Each number is 500 + 40 x the weight over its row's rms, rounded and kept within 0 to 999. Layers, rows and columns count from 0. Numbers have three digits each. The size before them is the row's rms in percent of the matrix's.

# o: layer 9 attention output (transposed), 224x224, rms 0.0853, rows 173-223, columns 0-55
# v: layer 9 attention value, 224x224, rms 0.0908, rows 174-223, columns 0-55
# q: layer 9 attention query, 224x224, rms 0.0907, rows 192-223, columns 0-55
# k: layer 9 attention key, 224x224, rms 0.0918, rows 192-223, columns 0-55
# gate: layer 9 MLP gate, 576x224, rms 0.114, rows 0-19, columns 0-55
# up: layer 9 MLP up, 576x224, rms 0.116, rows 0-19, columns 0-55
# down: layer 9 MLP down (transposed), 576x224, rms 0.0907, rows 0-19, columns 0-55
o173 110:551474566454549467544565596449424572497574462468441477456530505488545497549456460538493454488552465511526548488520457474448474462473476491522508509509545452442462500518
v174 085:472508535527536468473460502509493493483602482548501481492588528576478484516442474500536562431477509486496485504496530495491483508653524468546510481497528399480570540505
o174 087:498422480408481523560501498505461475510572477498514477583489485523456445461552511448544474503449484521547533502487571471578488500590489519482487539551480459553482577445
v175 078:456483514474465458503521492482499487600437425496525395483528538483503513478461514530540514448488517527448501519525456475472507553465511487554531401439469470498520490506
o175 082:485518523512470533605570474505538446496511588521438464493465490469454437517516483507423465458492393546512508457462461563467477467523511492535485499572512536543523486586
v176 089:425542409481491519422497469521577538455527468502486496472495443470488413549464471497490523505535485552519497486433489402508534500575475474470475480473513536542486484517
o176 094:490448506452516465542508484406485614561493505545521497471514495527563510524415483467495425514551466447528530474489523473581485509497470484463489586483462454475479546520
v177 081:488554541525514473470489459488499482451486374493489520538469533443475490499494532509528491503485481529485504543462482470485594484486479534509511552465555515470566522505
o177 086:450463516474415489552575459481485521488442499558524582541421500529447478456487502476447416443500426476548465503499397532510450436553538487509536534529482495525471519523
v178 087:458520408567483471483482465466470527541535567481466489454558487509545452486407429508548509533425560517481504445543525447498468443510509558465499435585520458516495490545
o178 086:574482494530591485456530483488469503465471505543473470456401527552465486439597495436513491543552485514448452497453547505418573510481475498429453489561433514522462515508
v179 073:504470513422521491535553485473484525464504469490532418509486529515548532457562509551495556518458481533539515553473468563519466500489509530513459554543474429492443485446
o179 082:471605441531473503525470517458549461482521443501516480564504438492534453526508567499457537567494500539452529469554451536584448470458493525491566549533484459533464513442
v180 090:489437518457516488486529526521531517496461438532500428493455501555518421530460521462513526543469562499468487478517504561515524509484499472611428484474414543481469479435
o180 097:448556526502570482567478495417486464484488518483503442472524496484523483538503470542442463498493442502441559487500511529517458463524493535498483543458499528449560443555
v181 077:507514484597490509468515467557496501432513501549472502498508514439501410464505487487467465463554512541511506547403495493516517559536491464466531515535528533538541576522
o181 075:438456477411481499464462445457552554538534461477511496471466514476574493549494511507485492523483486514499522544514487500578476523503500549474535527480527442530556567404
v182 080:484552523487521472593486558529436504537557437445464553436517514545553466484486519447459506510538483487540583407477523556524543487482472533473573494514479468474550437512
o182 079:452445458494524451526501431503456551527520504499486500543494508540503547501487535492510492479483523507563492567473477539546510470526505499532438443549461516557500475464
v183 084:484506560423533468519516527502613502531423440500457468520488449429503529575502571566458439518556479407464537555497502509480529573510407537538512465454491506476450515502
o183 087:579474505510465441503575495552481568515536471459461532466513490499454485495428474531447529423539443504573450536517409543506515534468500456480467436496523480465555511425
v184 066:525445528534507577468478480479506478500563498476488460480491393530512495516490483502515550430523501575535511507548433485485535562495543452543420455526581483552453563454
o184 066:519531550524485489502459527509535491511537457464518495387501492492510458503549433584477472459566480469542490432462450549488533492498458552475522496539509544495534491605
v185 088:531527509444438579519496455470539492568528441517456473540553438520502485544530531472547528511501473488499523486508511499463476462539420441591555428520507445491494456519
o185 087:570484472577500456506576474551487486528508563526542546515548536512446488482478502442546573585529482490456474519503474468508528504532525392528430451517521500501527423565
v186 074:492389528530417474498545561447451522474587586509483523445577484569535510465546506462473443510502509497466529508478539468511449547482523491495516528549553469479482484449
o186 079:532494470572425488465446503507484487504401483470489495543512500517556527509548511535562526543498520568421575507552578478454533496532504433482544536528520520485469506457
v187 081:518512476531563519463516444465506494489505462420478451474557536464501530574443519510487559516383520553528501455509481530463522534508488576476486498500512477505536457570
o187 090:547467548530504395542571504492478558458538464486466478526391534484425444535549435420411460427533456537474486504542477496495460498452468455516499455614481486572439550513
v188 090:481470466491535517557489458473457478532490493505494468470466523478560495479463488465527515523454492427537455470484498547467492481553569538500483486427534419470502439579
o188 100:446483528578530504550578497508501477449529507512497558555468527497464495488536526454443525470563483457468417505506538507521467472472456421533473504545471468555441496554
v189 082:520443504486463489539543489473480507427525450596535555468523482514472492489544486483490489567480512466470492495550492528518498566480473497558474545442501520485454475525
o189 089:526509524514448552528426544406509437591476507490535485502555481502526510496452485573491547499521501516521540535563482559396496509537463597503503581443504466468555492511
v190 078:577541486597471570437532405518491555494481513475550445526439477550480451515504540490517593531473485532527461574496471434502550479537460464598472513553538528497561508549
o190 081:477502477505561513495564503467579493511547475510537526477434548513520449533541492478529483580512473542457519482491486425521448524512520526502517522530470533495495451547
v191 083:487480538477529497512528455527496440521519497503525441400423464550501496521515580480544538494546457537541513513515503504481524483505439491518482451442461464503544452438
o191 086:441428464557586511468541504542561498505586483436548473431541534444511520558496577449533470506514537596432530503524518505646507488502495508462498511484478532518528490442
q192 171:493537484474585447568567531490510525477450486457479528467476561479453455541524511466532473531529474563466527507523460434452448524545446433429461524534533537559464488489
k192 052:540569520406535510562533485478463461450428537514496506444462520481474472536459449469509435467469454473496437476486395454408468490470528457503516434518579523517539504545
q193 105:465534477499602485526559522464550528493461487482473510455472560443439482552555513445563480540510485576448514521528481443427486522590460425438478533524520526557468472459
k193 204:502558495459589470551557554435514538468471506471472520458501570493423468540527496439527476539533470544448509493554428466427473519526494444437491521524530478534495530472
q194 058:477500477548517520529589464523447500511471473479466488473505561456499511582549514529548516538486478584482499466510479520503499544503501462426470594504544538540470472444
k194 100:482577502447585470524544513453515549466469541424529504440521547496429449524538491430542438518544476499437482533575413476435501524557494437450521505506521527567487515531
q195 144:530420488539447552478447462588516466516557438558508471507476444486540544469481559589500524442473532468518449516446539492526538467466532527559502474480484476419573452529
k195 127:512419504546412544437435441579469468525524486536543484524518443496541551478499530557487518484467548449533494507430581540577559456475534536549508484464466503462521459526
q196 053:512557567500532529504524468478474509462443551500551502550478483529516503534490433425466538455495493455474407520502509567533517500501453559549516467485494433553509542528
k196 054:490404449567459532481472524497528512518520523523439505609524529538503527505462532494432532497498516529535551517419533574599510476436481534487461528525465426485516495481
q197 136:501583493460527435548538551415501549486441527438493498491524562501462440565532457431520486557526475531485583470573440482458455522525494474458502538542520504541451553440
k197 157:492600488460556459570562551440507546458470502468466506464497561534452465517532490445508482532545474523460493480540415473436453528541487457449484504524539496544480525484
q198 125:486604483458552434553540510412493551474463565440447538472526562522466452520535461465516475536515464521487533476554459493459464537559485512422469515513538518545457572462
k198 146:504571487462584470533565548458514545456449510479481525470466510491466438514543452434498461528556460515438511501527418489423490523532470447458482518524531503524498545470
q199 051:498468446467488501519549505523508434516463470473457480418457516476441526545556550490558425494484475515452442525509514497477480526493510468485499453496490505497494469464
k199 051:474580529415579500477543457464472482474450513463464467431476502493522509480482489599535472540519478450540446492532428495460491520622522458478538461495547478478483462582
q200 091:515574493464525422551492560465538567516500508472497516484473523500469447542523512437531469573493516522492556470552443428444422563539508469433438506519489509548499508497
k200 086:522581515427568486572572580457500464437509488481458473414471529474500460476515426483502481546543407517473484448558452465401484522561482463443464522516555523523517563466
q201 105:486387538559458533449418476565505424526561496531512476545515442503559541413491547572492500468483515495478447527467552515515528456456502504549483472495454507474551451537
k201 126:506426508504395553458405449576525475536531488553512505535475435467577561484460520561478534472477551482544493512440568475557532480494509542538515468489481501422547484492
q202 100:512466462527431598441452459552504494489552453520542511573466433509515556447446521547486553473477545458489459519445558534501526467453523535568504479465469490441546491540
k202 124:511437530557460510417437436571492480533534506527506500508504456498547559479456532539472512456475542452517450523478610545546524498475504554570534480477480471473512471507
q203 080:515458511538460505517447490490540483545511493534530505539478458536508539492443538513461504484438598491534523516453551477503485463495570483590466457498503497447564428568
k203 073:544466525557436530508462508561476458565549486538489521535505446463502539483521579510513470494477546469543492506474588499556514426506479561511538473418517496539524523474
q204 110:488599497469553435577607558417524542506462524446484528426480537468454488568559483477545479559520481510489529442583462485468444523531512452439456513537527551551460523458
k204 135:534557483448545453562544536457511505432415529491464525451453552506434456509546461449510459549528477510467500487537417454426446530532516502452489500539557485527509554507
q205 074:526499527482497499550569576506529475472503472570475517504465466524435539497541510532490471500557499588414453554496475424424467456473489476488508467523516525439573458549
k205 059:461519496519482559488571546548504429506482524462508485482508470504499498445524519547472505475503517438546447555489444488486495519486488467425502463512507453495490454544
q206 086:482499477525430548451453430605472492510528441559541488489506461483597509492453485538512537500478546519478494542444569490507554469461508591544572517529471518434520440567
k206 116:507439479531460537402462411568494482514512486526526506462485490475551554462458504543440530457455498473569493496463587516562551501477521508520522501481490510445542455560
q207 096:514437524556432532492450464556467518510523503493493496530469473546491593506514508523489508462425556461530453519414496543497496432476481535578481458505505472452479446593
k207 078:450432504557469534496480503544491516484534488491483532568518430509584585503478478551519557468504519475512529550420612599541555505509500494526487485461518489513572457531
q208 091:493581482477532493518637556489519558465462521502480526428458495523479435474548477470505467556483504539513499453533507515451517531515486458485479540523545498534460510508
k208 118:522577459476557467538556561439534543473465504446456493472505512535473492523516488472542510562575442520488507478523392467411487507485467456446469520552532525505492576480
q209 093:482607467432495458550517538494524521478472540490465494446480556481498491556576494465525498560506498527466480501584425472461473534564453495408534537504542533522457526547
k209 090:532567523480559480545580521508516464419481524470475494517532516491452473447507487503509476506549451506475520471521429483398470501504537464514463511584525486549496512501
q210 110:491591481438537455486541531449515542484445501428468518452466555507495445558534496451572479525481471552483519528476460495442494525530490470454513518481565523527476560497
k210 152:494580501476544470575555567443517569448470514515477535471460544509435495514547498454495488566560490554457499475518420512406480512519499434443453479573494504534481528453
q211 071:564603432448494437549549490439454557517483545489524553508552539554460503534554466486530501581542513496505496503539457496507430504517502483476473514519461452529453534508
k211 077:526532546503467504567518562516541403440463503472442512560521492483489448409499511505463416483535465494403464530544451480411461475523514491467516484533445539514550496517
q212 080:511491542472553471553491564452443526478553527400507470488532535525544560507517490502461514560562412447478529481521461486497466485463408455476413465513530499483395545450
k212 080:433506450496528449566524526525517530487445476544479503530565582461472402505463491499503487518465449560456508480511449475434491501473568532483547571452483496501552495467
q213 081:467486509510474498490479489539543473483544534465508587448541493497443475525522445489531417461485419548439547473543500488502463498541530442433516584488499535466452512520
k213 072:461568525422561467544547486479453412501488509529511506493477461537521468563526430473556470435455570420495460484505465477509503537514444485487500496410555453470481520492
q214 088:464435586493611503503427534460561488488500435471498485508538508463443474521487564421495492450464512559529580497502491454520502498535528461489469446458541510476578473514
k214 085:495447472491507419552501545425515459477519480520456453524525566546482492499523466481507466428543533524502526508424489513535438451561469509472505498453519558497526494388
q215 074:523455453574470529535499489479441484458493485495506495525444495489459454461497516527464470486535514472456562551512516496451467500526506517470522456408508455482530538571
k215 077:504561414517498527503478520568515531528413506527493523552477492516426505493496485541503477538538494456508472478532479486495504489516478465516533508499500498487515509511
q216 077:528535555567445512501441575452509512428508480444425509503409427476467434497444459413504549457459570518436441462493509500450441493556510547578495487505547495449445546539
k216 069:494513496508498467501512525478497498526459440513510442482463573502557513440537561519548450421498459508580515505494472544465464485465493532485578523517386475518470496447
q217 079:515485570490487456442454426541596458485514499491578562571499525479478503592517475547523510415488507467498495527406497472468531482497474560515464546448422510524497485483
k217 071:449523463473498500540513586419490585427486520506497431414438475470607519476536504412486470515484536484508535465541516561581493508523565389516477443539478476505472481538
q218 079:542536478388548529519466555515510583518586523543523537456491564523500526521516495469498527452548523565502576599527537460512537461557503516440435534507485487521570442479
k218 070:467447574464505503461540439472478436479522432489456451470489551468521496492458468466586517601513450480518455429480501521549457558552418471486465522421517533466542556546
q219 083:470543516530507468518545535479545474521523488513469463503550532483523450439531555545544449494456424511490498478528535423488565561529560478480540548566522456527519426470
k219 075:494552458506555518482449471451507479485463500538442464467417492450502528577507503425484539499543576477541469524540512467510459473516491521509539495563455475420554506482
q220 079:467553453515501466465539473526470534552490496511437531548458458548469511529524536489554519458495490501550536484479502551529502468460552476499534502507527378540456535513
k220 077:456497491479499549528491456493524436570460526530506567462449547473503514523516504475452443450490550446457493525541499532452516513442457513487498486408487558487553518548
q221 079:569512535507483518427529569540477511508520476443490547502559520448514520420499532536466485515485497575489516485529483500523467545553509500493524482467479509501569490525
k221 076:530539473502500486569466432527534497582507564528503514408573453534547405498438523455506482390478499513445466518519489550494516448553483505498539477480492568547467575458
q222 079:570478439496515501515484536636562532437519419504552520528494562455468447432544532469469464474518421529456514481463472430508513518496472485484483463479472450498485440492
k222 069:488452531506470399529466442506488421494437428541497535586507473544474503516547489516443482495532497465492513580529466449487460450452553582573507555491548567493537482459
q223 089:478496538502517510519529431483478633555455578452500503476468503473481473482529478526510510437477480505519457553518500606508550460534546550547559515521472574472502523474
k223 074:450549526550483521436540450469503569481509485528524514504519549532530529496565513508537602450474571489522564515457575522540483504534456528476500543519466566479455563485
v192 082:460475485570509544473545520518437532528499481447554534497554636453496500390494509456531425498514540500530472441482470523509572458439501553492566535514465519508543563539
o192 084:426515478410537492542476442496577404494459513612493502502422505528479520489572496483493475517485505478486463505476507470476495475501490506462417390529484570516484484518
v193 080:531516487454539601484498492524571548499490480489401545577500442458430538503553494514505386471520431520457531466465476495502497458419474489459537486548566554533459499522
o193 085:523482482583511435461567502603553553510460526534510601436543511503526528500490541501566582511548526504493497504488428452491590544519465486473477495470544511566540492499
v194 088:530533486564493527514512516542556540578544517508451562521421431469430502501476508488514498473525431526478424465491475439524423449495472527492539505518569495601524551578
o194 096:501458526506579511471441526503530543543568511469504530448561526509497562482488493499539502499494523477538500535449426491534519510520466525497410517499547537508514508513
v195 072:454430503527449531510542526482426516589508454537459465480480494513511546482448456513460539499539505510540566504507498437492521543421531445424531470515523387501456546452
o195 078:459627484578414499413471524479482482480505532511522540526536476519509501478511482519482537498510510557462477489534414532494511491502457471514520489557504529487533477532
v196 086:484481564539555451496494468494525497488421555512491430528529554497453541554445512499465499483538377478441515605451518440450526552482414532548492500465480467447555498542
o196 093:542553471501449477471464406609518513502447502514529501605484546440440494552554466427429517452415505479569526467495431481587481474533524494492548493494527604468527489491
v197 091:484500483469467458524501526544485406481410486559475516533531478494526486515523474460532452547480591455493475459524476499515482522438559466523429486516566540519456538420
o197 091:489494555495464468538471499487471519509470504410422481435507433491512439487493487561448479447485464474594477500466491598315535480494453529511559528471521449491510498452
v198 072:562540537477540520543500559506455502506486500547566519495492495530535552479561525412501415495543531473501461457526508590470541519463481524575540505428448520551491521499
o198 076:490509530467519433488528503565540451469648506402488479474522535452456490534478494559471482445512561539526498501533565539449552527494506433550426454504575492476549463474
v199 075:479452531536493476514487502440430495397514428488547593501539532553459505516544534510524487504529442507478471451536461519520451484445498411534519532552466497526523466515
o199 077:466504451518509462484452453535489443471456490529479520493464507492476466526566549513551522554472511493479559505478531420409502498538506513464492513466476513505609475466
v200 077:465478449446443476519509413459557472599513511489522517494582551498480441518492443519504486490492559584572572509443492471499495491462588427380446419565521532465512442527
o200 083:467582439533491500469540497466488542509469467537511491479539486518561543526495492523529470544578487548415518497551498498516497481427499571515560491487456476504457523559
v201 081:472505547510517545509515498467461474531607464477519494444429475514471517477493578524384532460539407494531555547471508499483498580492457545528563582526490466555587502460
o201 083:484500493553500507439468546514512471508562480432534473517553511530469498526534525500539446538496577562517607539483413412591481491548498502545488429506518551456531494528
v202 087:480505498518465470584472529540445513589603542490471548525513448502491465489479479411457539543536490453516536443533522525554522479465500544520545549493453500543534481442
o202 092:469466465476571486405415419540488540509500481514419479385483478519519529465570524496507456458525520509529476552461500488478532474531488470514478454511488526426551458486
v203 092:572483488495481445543511531501438535545523508463510571452488560484452519419500489457497535482496480535560404402481475546496446475485545518534530484537490462549491553491
o203 094:442522481528553499472418533497546397516507524540514497524569486476502535495521498490513539531476552514402506445497593434599547479474505498494461490504501586513436453495
v204 092:510500534489467526486502526489571468441432569513530410464537462535480462488523495501486533457499479480465430573484510473483468508508495546631530417476461465503437527493
o204 094:643459530484512525463447511541560479532530477401520433483515534450440472557473476443511490476469523509506519451481538553568506514542530458451483535484547534459550528490
v205 084:512591510497483431564472464493506522558502556520534498571502533579488478529527416550558524458540447464500497483486500512517499458566469482465496531569566541475543531445
o205 087:476459440495502516493559492532440529510501445515502493558510513505522547495535527559611590594419551537468472493489519463447515506446514517612573583471513448497464531398
v206 080:572455512468483505482544512460508475514494441449512545428525492461516533504441497491615493514498484547480494494485457480465526541437570455578506477451498458465483476536
o206 085:456473514563479483532528408491533487582429546519498511502531489494459462503520467510477521495565483524496499475520468586505546488525466511453479546499472517570503473525
v207 078:493540524575450558525517502520493529477509531503575532490496511559526434463493517436522480418526501425454428455522475481500509504416491468565481518530492527559459570489
o207 082:503509519499592495491423486503527479496468515501495485414465548470503462563558510512523494539541520530442484524437523497348493500485523448458436493481533512477557439534
v208 082:513466457486467506540474443507531531591486484521423513491440468488511532512462500482525496488472502490464394477556487446531452473503539498481511473507508478501524435517
o208 086:515465560561553523526535571522519459547500563486462485521557497492478503433453495446539508463596507374492476474440531482525576511488494518493408520531497530517480464605
v209 082:509507517533490532525525553532510486456530540493504419454541505525529415506475459471530554482548455491495583427528501534477561540542524498502531443463496494520475501495
o209 086:499405506521526467572540468486498528413504500540502451479465567539486597577563505453577505536538481596420473484500602517529498459451467442452449464500507463508491489473
v210 078:560455497451462463476492466520513473453481475491402497366523495451530471489543484446510544567436563479537551514486488467511473565541486488379458449463536475502482479532
o210 078:510550530547454483519422524388416534518491474470469529541521494553556514491455481492457529475483444519476542484580523518599432490465495553432465557455486430522457548472
v211 073:551522538473517548470504581549549446524432443466515439484450540420531502531548492471509493494475617512482460494456528563455471609491503516536535581448417477539449513500
o211 071:450496554573459457573510541447507437489572470450468481527496487426481518495497435503385471449505532564501484507519501536500387479466477487469490491529450471541512472451
v212 075:520527527489482513472466475444496569528480411516540447521557480467557510524489458475525519553442511479516534441548511547503485547452448467519548465500521457425557463486
o212 078:452455555573475514507541471518547516536450526474522461477476517514488485508554519440483512494519507534497493556495425501383518543546489536509459495488462530548513462561
v213 073:483461485513507547502487542503528553499502517434501472489617513497557483474512507527531428507480502496448614456524485537469543426491464507506589474492439521491454547463
o213 076:533584480450499494470500471513502398475494562534512544482525479543469491469496499484518539498477484534424492505478470528512541539521562438495416453451430465508472448542
v214 077:552501527511535460495506447519549513556429506524549445430453487512517474523484540508556491458501477520522537483497525490454521582457460481461500458434494495487478530465
o214 082:483507492582499511482497489424483516510576481468551515551516551478455482536498481466491480477458491524421476460511445563531435521487488559462505536528473551485548484420
v215 086:567540505559499548424551424492504582446504450483542496459450511511494505485470490515512498476491457502525387459521517500497502438490488504575505516531478563527576584477
o215 093:517422566456577568556566559504584443517579545487543484474489560441500425521497522471503424514525497477478509500406505433507472537552525564494457476511466567527516497552
v216 085:498475480597515491486506444508468528517529563578554574482478539476439559488477459499490548500467541586489462488498517487508530476513518584531553559486534481490547552523
o216 086:547526557378499498513423578517508478474475511512465461509415519493488525497544451470456470451490496482594501495490489479450453466551491483543479485530494504422448560517
v217 074:448592476537481588522484488523551531550490517429490427509481502431492464498510552526523520483475491524524538518494483458486531461542490518496580525482476533527485584514
o217 077:475536515514556489582570485460473487481487528571462471501489539519496529487486483446548526473552440539482467499478471480501438480482507429447379473530458478505421532535
v218 084:481531455533518510507462543476478517459511483467395559488557488480452488489503537529430428486453469559494580556409500491508509475480478536459559548486544531534457472549
o218 085:550534494536456447496535540479483490494531496546532538544535526584507546504472490501575523492509510482527492519509484490549533487447497524502410472512488465558438473492
v219 082:489491527446486428503541539518531485521468574479475496492514459554556430508445500512576527458543512579545527526473498437491521562520502445512491387473546484492458476533
o219 089:463544441511497513456406446446536558544469494479525476533489493509518535463521480507538542509466505506427478483524488533659564467490515542460576558455486516536539536446
v220 064:475500539534455482430468516528405532561583470441467445503498488468492441416448491529472566451486454544478499468518487554462507513490506589502517593515437558555551527502
o220 062:502445542480559459577495462517520463482495471563509504405466497453510480505609458489498420499543478495514475538484483484430479456546486480486413464580542532518463442580
v221 076:478536532579517503508512536550476461454533482444542479493496505497509450459496500484495499479449456544541533475521450559524557539474533477477537566518457514583511490487
o221 079:477496508422588468478443506506519500469510505610488504439478527532496510561563495514510422577540514533485509550487530468527507482422510483455422455527505465493513458501
v222 071:465456471431557550523517499456441534523443466504555450487462485569566588439511520516492515504463488380528457533505492539486499486407488574577476484531437514426493454521
o222 074:585552496542513467504491528553602504525467519503510492475499505484450481490503543467423565516526505411586492509505487470480506495452491413511501502497506528447471493574
v223 072:475473512514444474445522439463454519468591504535470481492538504558496442485474441499452571465457568556500489515510511433480433511514545518513548491515553533550565537452
o223 077:549581500507510528485479549470479462488443532489483456487442507491539491456520465456549474564550456510447564458484516447387526491487482560513512496502495508534500513545
gate0 092:487502431427481470512478467540558537466494462485483601534551527502427485593526522471582495525506516445592499523480512449531541465529455520461466428462499507476468547549
up0 085:465416429450510517542474498421480471493555506564533463571551518420547500516483444493524500577566496482513509477496443490507483476473484549503516527527547483495492484532
down0 088:464518497534487450507518479534522460506509489377479570482563568546446475489429493502479544466449497535581561435496520486501523534544534511415496409404488449448497455512
gate1 092:450467490407475560573512537418424539485495490514521490579541549559543493498468466481548537496457491470546555489547456454520405547569535451464459563529555499493419501414
up1 091:465521530460458503533461506520424525496528459502554554513508499524500509487565532513453486502509519530485571490532507589566493422503497490476481520545478470433454540443
down1 082:597500478543524530502499444548525512592513542440491468437435421434502532528526496568498513532584409543448467530466526523545526484483531520504509415509493538528554495539
gate2 098:494531456495467405554610553390473513480518443503502549507518543409502486505444444488487469505440499517532587493521521553537553541516538581485463529498451436439440531545
up2 098:480606540489492515546465501499452535476420513435503499548520521597489541435464479562517541511498539478500502520475519541494504444474576503545553473465518551519590480554
down2 098:423497475494467557517482564592421512534516511520520560506560479485571539559504503574490463479410473487469427480438523569462568424480502542461526493518461511555558516433
gate3 090:477498462508485520483537497514511511496496493496460500508574523396389541504493503538505523464543458435559434499577522548439545430549537604462482471532507456500472511438
up3 087:506520504501467451419577539519461557457539512508519445451503503523412463522539498524474558515471479550492463566485569462539487587459495465541492486457493481571519532476
down3 090:475494475494526405503444499513521416553502459566521436526453472500501559507520549521506475549518413533493491523468544460415434503482474452493494475492521527494489518453
gate4 100:396535502529596493567450478500468524512474495521485497500491529569530444551545444458535484497518521570467511562500542527506431476484396523453408508504503484508538491566
up4 102:501552493400478439476440493456574510528545457481474553511572475445531469566537501460559527522537484465502491463567492451521482503527547506514435484545434574469467477496
down4 101:417492551522508534437502464539518514511503516518447460513476517513540526459498452447491484469506545529475452497527498536455500515423481507463546475511470467528534465527
gate5 089:492521513442424503447501490546519516496439509512507478456503480502513425525514533495560520592516460506504452441533472579509502532453511487507462487444546457506543476483
up5 095:466511466533506476527438519492569507505495549529550527507482572435519504503502509552486460444537488480489512418474461510511463570396484535530503560490561550499560572525
down5 096:460528521557485486536578459494515485501507528534528600523554515486542428514459466594478501526481508565439464495389483599552537481482492556562533482476493489452527479501
gate6 101:512568520501491559517500531513538486511559462549470486552558489418440503529548497519464477466477460479504479415518448550497445482472454599496455540490582507442497479530
up6 101:460508562498532509494535503512522504507494439477428462526478505485394512526547515440498577573526560550523468465495489513496546505492573513512473560478439455503492526488
down6 103:500493525526441599515489480534492465524563528494551475462400476483612600594465532552516536542496435524493437486531540542442442572518490497479480474593432536512493519516
gate7 108:530537454557526560496541440478521472446481460468546440467515503557424496532489529433526487486535524533459548519473506510467474510549498519465434493562454548547499480523
up7 104:487466500511483568550523480521526510502445492525460548479460447446507488462453483487476483549469478449502564491565510454480510432479561499576534518453565585526467485515
down7 104:569504503411437523472542533510488509533498454538446565430563496491442430469537415498521542485473442523521553501451502445577465504506524597526488541514413544559496477569
gate8 095:490501436540486544440552530502487451541574511524440538522490555447464446518533506490528569529515498536468534459558501494496503491479471470539496534556550473528492426512
up8 096:474498507410526547453524515561521535453503514488517524487464499517542474483541535473495517494589410514488504522419509526526554497482501526499446514548464492560458427518
down8 097:456473498490496422462508481510482420508465554488435493542522522543504524604441529475556496512479529488487495491518555553445605489487510441446459527506536563513501510503
gate9 082:436445504547511500498470501435461514456525473520485525550496478482563468444506495490537504491469490486536471475496411514477529457430456508501479486455504502542490506485
up9 091:528512444498512562449482486456438464558484582521468539597546541462453530550473498484521511552448513503394517486524445520481575483474535556476532469546539507540547519492
down9 092:553501497475521499531373542447515493507519505494451458537462483443536456472446470533484533613515543505508453471503452477669518506405479553523571451494536523514564492504
gate10 106:544513492458529415548505467555520524554453549489493421515528490579505505602545450463486551481481474450523463403463485495449471473505521465496532544488585486504478519495
up10 102:453441442561514552570594487530444554474524509536518494540497526569440478517438591467524527498451519515508595548476485515503504455463504527539474522531513437429536544550
down10 103:478408532567547525493521514491499495492557451475473540562464472536437498455469511530497518557583564549458449509485470452613518508508507536462552482483470492526559485577
gate11 093:445449482469463536542522497450467449462483499496547470531482569541510491498482406543541577455444513486527523490504499456504424516595479478522547585516517519538444465475
up11 093:470494463472456505490472535532511515489490487436574484488472502492496487534456581516440469516474533565532515480427442505444452589542450535583552551512485580568542549539
down11 097:491471505465397487478530425481486498453550578497515487479514495457510533492498516492501516489419534488428520485516518474497453480475494476485522511534519545582486530522
gate12 095:560475488520504528557464493479510513492535496598518535461545563474453503518501523468533422535455486495443443485572467505456536473542490509508523492515552436538453479519
up12 100:501453470534476522477501532505486535493455524551437538450533507446469496417530517526419497509492559448511433517495478511468560497459507537416453529398457418477489510518
down12 096:475492598513507518534537540492457484438482558434561532502545442521495534471552516500450537478464524449444502508501531474548527444540478530527469558427453527437496487520
gate13 095:457485472501482554544527537486504542539461533562502464479499560491517494551540433513526611495496552507483513495491513479549541470502460479468432475519502481490465515530
up13 096:554534491523569559545539448530489524487487417520516466508358520495436543528394534492511466520512444459534518511480468523531532560526446529475489481513486582523460528567
down13 090:478457526533486532472512543499470519435491479471503490477495513507532468479614539565473536469490522519471498513435501491712539517507506439479470561475488483497464511520
gate14 102:405552464431484507535542481487420478563513506551436550433482505483490498468490525502553426472559498518508471536538459465502524459540442533462496451567496527479522456494
up14 096:545521489493501490540519520502595517532400533471525548528509497503516525460495403574500522513494574580567516522527459517479566544488491465440475512496485553422524486497
down14 101:511558555447501532488524502533523459473489451518451549442474463542483415530510604519454544546494542510486489476563476528548502508543525511522477521497482437475482494573
gate15 096:479553393507500515616559485474485529523419530626527526485472487499574529463488522521573504558540523473527512556468506528526564533490552502453528522502527478512534533485
up15 092:521477491427445512527536427508491472520448571491483531490564469523539523411438515502479540553540594463500460469430519412535513555522553466467500568481414521467490496495
down15 091:571534536503526583383432507524453536463482553442498450546521524459438433546520507459479482452464449518531495490485468531407456494434487510480533423548552515531449527500
gate16 096:486485422406528576567540466527490536518446516473448511484504425582534434484438455436479519571522566521529511453469512527516489541483465453492497524504456562521538507493
up16 095:497430528524496487500513484479521551545503524502563492545469530460463474574474516509495593536505543444461511539478491492523541429525557486493511477485535469485526473500
down16 097:488550445463465554548449561519521487527472457464451503473486488505517477498533560479511490517459553514552537479466532519504466537488513411493501440474477481504499505496
gate17 090:449457482547515531474562455456445489504527529565451478494485515532531573512501458468533445530533487526478474527491510563475555499445440517511453472496490454525464494439
up17 089:486519517488494534466432504528562464527476519480509493482506587491471511542492454502549489540488459533451452433558494473487429451573463472472577490585525528547529507542
down17 087:475499491541509566481516527477514486520501499557505561498481477551505510463549563463463495563510520508462484493519520568593571523397443434454552468506432489490566556453
gate18 098:443530484470493481488524490467484559446479478585511521561469465475452510526507453503491508545542452588529519495525513474526521409498538532549497531563504493511530451475
up18 095:567538479502517439548495520450488448425560542521531547475499552434531534529512508529603463541543469555462540494465529465520511488495495506490375481563446497415526449571
down18 096:506521500463457451476494461451506516521537582460520534571555524496516494528498473518513467438476496479481481510464487575421515495481493469527482530546447499492633502474
gate19 090:502505488478476470441516454503487479530465579495484529482495538460527485571557538477518475558546474512503530516480504444477556430448435484485511503487513536501527453549
up19 088:513489480494495514450449469516606553494514487551437492437427454469429528516547589464476471486490506544522551512526425464475557525484463500497575434497483510547458491495
down19 087:550531516445520466535534470521487510589493517540440545547486497509481514556550422458522514482484471437444539568498527521560501516517501532497464546518481511574536539492